config = dict(
    n_layer=20,
    d_model=64,
    n_head=4,
    n_kv_head=1,
    head_dim=32,
    d_mlp=128,
    vocab_size=7680,
    activation='swiglu',
    norm='rmsnorm',
    norm_place='pre',
    norm_eps=1e-06,
    positions='rope',
    rope_base=10000.0,
    rope_fraction=1.0,
    qk_norm=False,
    attn_scale=0.177,
    bias='none',
    tie_embeddings=False,
    parallel_block=False,
    init='orth',
    init_std_qkv=0.0518,
    init_std_o=0.0,
    init_std_up=0.0518,
    init_std_down=0.0,
    optimizer='soap_variant',
    lr=0.00603,
    lr_mult_o=0.92,
    beta1=0.95,
    beta2=0.95,
    lr_head=0.0111,
    warmup_steps=200,
    schedule='wsd',
    decay_fraction=0.753,
    decay_shape='linear',
    final_lr_fraction=0.0,
    batch_tokens=16384,
    seq_len=384,
    doc_mask=True,
    train_tokens=102300000,
    steps=6244,
    dataset='wikipedia_en',
)
Each number is 50 + 12 x the weight over its row's rms, rounded and kept within 0 to 99. Layers, rows and columns count from 0. The size before them is the row's rms in percent of the matrix's.

# gate: layer 9 MLP gate, 128x64, rms 0.194, rows 114-127, columns 0-63
# up: layer 9 MLP up, 128x64, rms 0.193, rows 114-127, columns 0-63
# down: layer 9 MLP down (transposed), 128x64, rms 0.175, rows 114-127, columns 0-63
gate114 097:52 33 35 29 45 44 49 36 57 43 51 60 66 49 54 51 47 34 43 60 57 57 55 49 45 53 34 47 60 58 53 31 44 70 63 50 20 61 30 49 42 51 45 44 53 60 65 48 67 50 52 22 38 34 35 61 77 58 45 36 42 36 33 37
up114 086:43 62 70 69 74 33 54 40 69 57 60 35 55 50 63 61 68 52 46 42 43 50 55 36 39 39 46 46 57 51 57 46 27 52 57 49 57 41 50 19 40 59 55 47 38 22 42 52 51 64 50 52 33 37 58 51 60 55 65 58 37 34 25 38
down114 093:45 31 13 36 59 53 46 49 54 37 44 77 57 40 41 49 40 41 41 56 53 50 26 62 44 46 51 54 48 64 56 50 56 45 59 61 44 77 40 61 67 56 50 16 59 54 57 34 63 44 51 49 40 34 34 53 66 43 42 50 56 42 47 64
gate115 115:61 58 51 41 56 60 29 51 30 59 60 61 49 38 61 45 30 16 44 45 53 59 43 50 79 52 45 27 56 60 52 54 51 41 49 63 73 34 39 29 54 52 49 80 57 57 42 44 47 41 39 69 40 34 49 60 55 48 51 50 39 51 38 61
up115 104:84 49 49 53 60 52 58 45 66 63 53 47 40 69 25 39 65 57 56 50 56 60 45 48 48 38 64 61 44 49 51 43 51 57 43 52 47 82 47 66 62 66 50 55 50 28 64 35 41 58 36 38 36 53 63 47 53 27 41 46 76 44 65 42
down115 108:26 50 46 57 56 49 60 48 16 49 51 62 61 50 69 44 30 47 42 48 33 45 47 54 69 47 40 34 61 47 50 56 37 38 66 51 47 26 32 29 44 53 58 65 55 56 37 64 48 55 52 65 74 45 48 56 53 75 45 46 37 70 40 44
gate116 096:49 42 50 37 55 52 37 70 54 49 63 53 51 46 55 57 48 66 55 48 73 46 42 39 62 69 56 47 64 57 57 49 28 35 55 75 42 49 33 39 55 53 56 75 40 36 38 44 52 39 36 60 33 74 48 70 53 66 43 71 63 63 67 42
up116 084:61 30 54 58 68 52 44 64 57 37 47 32 68 54 48 68 66 68 43 34 64 43 52 62 60 58 63 56 45 50 50 46 37 66 54 50 63 58 33 52 64 37 54 42 21 64 62 41 35 36 35 50 51 64 60 52 50 53 58 44 66 71 56 25
down116 093:61 40 45 45 59 54 70 55 78 44 36 42 65 47 56 31 35 48 68 64 21 69 61 59 33 56 50 59 51 65 47 40 40 57 69 44 49 53 45 46 43 47 39 49 60 36 41 52 67 56 47 52 58 42 41 22 31 33 44 43 31 39 42 40
gate117 120:40 67 50 70 73 46 32 36 66 52 65 39 65 49 51 63 67 64 53 62 61 54 40 47 44 50 50 40 56 65 47 53 61 57 57 30 55 85 49 34 39 48 44 57 34 58 57 38 31 47 63 43 65 35 34 57 51 62 60 43 38 48 37 65
up117 115:31 49 50 53 24 28 50 35 62 55 48 49 45 56 47 28 36 45 64 54 44 32 68 55 38 51 46 57 42 39 55 53 65 62 46 46 33 49 40 56 50 37 73 75 41 24 30 49 65 58 54 52 42 43 40 60 37 30 31 49 59 42 42 39
down117 099:80 39 49 47 41 58 43 43 42 34 50 62 56 55 37 61 69 41 51 40 39 53 40 39 58 80 33 59 30 48 48 48 39 44 53 38 42 42 47 46 24 37 53 38 59 55 53 25 45 76 55 40 33 48 73 47 50 52 55 66 34 52 47 42
gate118 093:47 47 35 58 42 45 70 76 54 43 42 50 55 60 49 50 21 66 49 68 46 34 49 33 51 60 43 36 59 36 45 34 56 35 35 42 46 53 48 47 70 68 56 59 66 45 41 48 38 42 49 62 55 72 26 54 42 37 51 33 43 24 43 38
up118 095:45 47 55 59 49 56 58 39 53 53 47 54 47 38 35 80 15 66 38 62 38 37 78 33 48 55 36 56 61 55 32 43 59 34 47 45 49 67 55 49 50 55 68 58 42 31 60 54 47 44 67 56 60 63 29 37 36 45 41 49 51 34 58 37
down118 090:63 46 92 57 52 69 41 28 36 53 54 58 42 51 52 47 22 59 62 52 63 45 42 55 46 48 46 63 48 70 49 40 57 37 63 52 69 43 49 55 39 76 41 40 41 60 67 55 76 37 55 56 43 34 60 43 47 47 48 53 51 58 63 57
gate119 112:54 42 67 23 40 34 55 65 37 67 47 41 37 47 49 32 44 26 60 38 53 48 60 58 65 34 46 53 55 69 51 43 68 47 55 57 65 53 68 39 44 59 44 53 73 48 32 59 27 49 63 32 30 46 54 53 46 42 47 43 55 52 73 61
up119 068:33 69 12 67 43 61 66 41 63 52 54 41 55 76 51 63 72 73 41 44 60 56 46 37 55 47 48 46 36 38 51 46 34 39 35 32 33 37 44 49 51 57 58 59 40 48 55 37 42 59 38 46 74 59 57 55 48 50 49 50 47 55 32 57
down119 099:45 41 61 13 35 30 54 59 54 67 47 54 37 41 36 37 57 39 57 44 65 65 50 56 69 35 56 57 51 56 59 50 71 56 35 58 61 58 59 37 43 65 63 58 73 46 38 58 29 56 65 37 31 41 50 39 61 42 38 58 57 46 50 57
gate120 093:80 73 42 39 40 38 42 55 65 40 72 53 44 34 68 62 41 56 47 40 41 51 57 49 35 49 48 66 41 45 61 61 65 42 42 44 61 30 53 61 44 46 44 72 55 43 50 51 22 53 44 66 49 31 50 58 31 60 56 32 40 60 54 62
up120 100:41 51 37 63 56 48 49 28 33 42 70 59 40 21 54 52 41 45 48 44 42 62 44 57 35 53 52 80 45 38 50 55 52 38 51 44 49 41 30 51 51 64 42 44 61 39 69 51 55 65 59 58 50 66 32 44 39 44 50 22 41 85 54 46
down120 096:53 48 67 67 70 68 36 53 48 40 42 74 60 59 43 45 41 42 75 62 51 46 44 50 37 22 44 52 41 41 27 47 61 33 66 50 41 52 45 44 40 50 51 30 41 58 46 25 46 62 40 33 56 66 75 49 55 46 61 52 64 43 58 54
gate121 093:44 55 34 72 42 39 60 80 49 45 51 56 39 66 59 52 62 50 69 42 38 64 39 52 59 60 59 60 40 47 59 53 26 46 34 55 55 57 25 40 42 74 45 61 29 52 48 67 59 65 51 44 56 37 46 38 63 55 47 59 46 33 72 39
up121 125:46 47 61 44 39 35 55 34 45 45 28 54 34 46 29 44 70 47 66 73 50 38 65 58 71 41 29 55 63 45 48 40 34 50 65 40 61 58 24 68 41 43 36 37 46 49 49 51 38 57 69 34 58 58 33 47 60 50 47 38 37 42 59 41
down121 127:60 57 67 47 45 46 50 26 52 45 30 46 32 51 30 66 48 34 60 57 60 46 47 56 76 35 43 53 62 58 57 22 55 54 58 42 45 47 31 78 47 26 41 42 53 44 57 40 41 35 64 40 59 65 61 45 42 45 39 31 48 46 34 46
gate122 100:55 59 54 60 41 52 46 44 38 45 56 30 42 54 63 37 79 47 66 46 52 48 49 32 56 34 47 32 74 55 44 49 55 58 49 71 61 71 66 61 63 55 23 62 32 58 59 29 49 42 29 43 39 43 53 41 53 73 44 43 61 49 43 41
up122 099:62 36 27 62 39 53 51 50 61 53 46 65 58 58 59 40 48 55 66 44 23 49 46 53 16 35 56 56 53 62 41 60 49 52 44 60 59 61 66 75 67 48 47 63 29 63 49 28 33 48 43 54 35 51 59 56 32 68 52 61 45 54 65 55
down122 098:38 39 51 42 39 48 60 54 37 37 65 64 23 20 40 41 47 47 52 51 60 66 65 50 43 54 43 57 54 30 62 22 62 56 52 44 42 61 37 51 47 59 68 44 58 60 54 52 45 37 64 26 38 64 47 80 60 44 50 60 39 40 50 51
gate123 105:53 41 53 60 63 51 33 44 71 43 67 45 41 48 60 62 36 47 15 53 45 52 42 53 30 57 57 32 30 51 47 35 54 55 64 40 37 54 56 61 63 49 56 65 45 52 48 36 42 53 49 52 82 44 37 64 40 75 57 42 30 56 42 63
up123 097:50 63 53 37 41 56 57 31 53 60 30 52 47 54 53 54 66 31 63 39 52 48 75 41 70 21 56 68 58 54 52 52 53 49 42 61 73 57 65 43 36 59 39 43 55 50 48 73 61 54 57 40 27 45 66 42 46 21 45 46 58 39 62 42
down123 102:46 24 53 49 59 55 42 51 42 68 51 39 36 47 32 25 38 36 54 46 37 75 49 56 50 51 32 46 63 58 58 32 62 49 49 50 33 39 40 52 49 36 72 42 67 51 68 53 62 54 67 47 38 54 61 80 47 73 48 66 58 51 48 52
gate124 107:66 61 40 70 62 44 39 49 43 58 67 42 51 71 42 29 58 44 48 47 46 39 45 44 76 36 46 33 65 33 31 45 58 59 50 46 53 34 54 75 59 50 50 54 37 36 70 42 51 34 46 46 43 64 54 64 46 77 50 36 40 47 52 29
up124 119:61 39 60 46 48 35 59 51 59 59 43 58 46 29 55 69 53 58 45 39 59 60 61 60 36 49 44 66 43 89 61 47 66 40 48 62 57 58 40 44 53 58 51 43 35 64 18 35 51 65 57 53 51 33 49 48 33 52 57 77 54 68 51 57
down124 105:53 32 56 40 32 50 35 54 45 40 68 47 36 54 78 26 83 57 57 45 61 46 47 50 30 49 46 53 40 43 55 54 31 38 26 35 45 44 59 62 40 43 51 45 56 61 54 51 69 64 56 46 39 70 51 61 53 62 28 48 36 42 46 41
gate125 099:43 68 75 42 48 31 30 34 49 54 50 46 60 54 56 34 48 57 60 57 41 35 42 32 62 55 32 42 50 60 25 55 49 54 41 28 55 65 48 43 72 67 32 35 39 28 51 50 54 38 32 41 51 32 46 56 51 68 51 37 61 57 59 60
up125 098:37 38 67 25 45 29 57 35 45 39 64 46 52 54 60 39 47 66 68 64 31 44 44 29 56 46 44 36 59 45 19 56 55 66 51 51 56 48 42 51 61 60 35 33 48 33 63 54 48 22 31 43 65 44 39 55 48 58 49 43 42 47 64 52
down125 094:51 66 47 63 67 74 50 46 53 56 51 37 51 47 48 65 40 32 44 58 35 48 47 58 40 72 44 39 55 54 51 32 69 58 67 52 44 28 46 44 32 32 41 52 41 41 51 53 43 27 72 70 40 63 57 20 43 52 64 43 48 43 41 35
gate126 091:63 46 42 36 59 53 49 63 23 37 60 37 62 32 59 59 60 47 37 56 73 30 52 32 57 71 64 43 49 28 62 46 49 53 57 47 35 48 52 68 37 32 51 62 55 51 82 63 35 57 37 54 58 47 41 46 65 50 63 42 55 59 48 38
up126 084:45 54 53 66 60 38 60 47 55 73 49 48 32 62 67 63 29 36 54 48 36 68 68 56 46 40 61 59 65 49 38 56 58 48 53 56 42 56 61 62 44 46 83 63 33 46 24 38 53 69 59 59 47 32 39 61 49 49 48 57 27 48 41 62
down126 093:59 68 58 35 56 64 50 51 41 57 84 74 33 69 43 51 41 51 60 49 48 16 45 48 53 60 51 56 44 67 60 62 53 45 63 56 58 47 46 55 45 73 39 47 61 61 61 50 55 44 45 62 48 29 30 43 58 53 54 46 57 23 61 39
gate127 106:55 28 50 64 43 48 51 54 59 50 55 61 54 48 57 50 54 58 55 70 41 38 18 49 29 65 18 31 42 48 27 37 51 55 53 70 53 56 45 69 42 41 65 69 33 55 57 34 42 44 42 41 63 66 36 60 49 57 58 61 53 58 52 55
up127 096:49 35 59 66 36 50 48 62 52 61 50 45 67 32 63 60 59 54 55 58 50 36 39 42 55 48 48 49 53 35 42 14 51 55 57 43 56 58 28 48 47 63 54 48 39 43 58 61 34 58 52 59 48 78 15 58 41 37 58 28 52 63 59 67
down127 101:47 60 42 48 51 58 68 51 51 33 63 60 42 50 41 57 34 52 39 57 76 64 47 49 23 53 35 41 53 63 47 56 40 48 32 25 34 40 73 55 48 55 45 26 54 55 29 40 50 45 56 54 65 36 52 27 54 77 42 55 58 55 42 42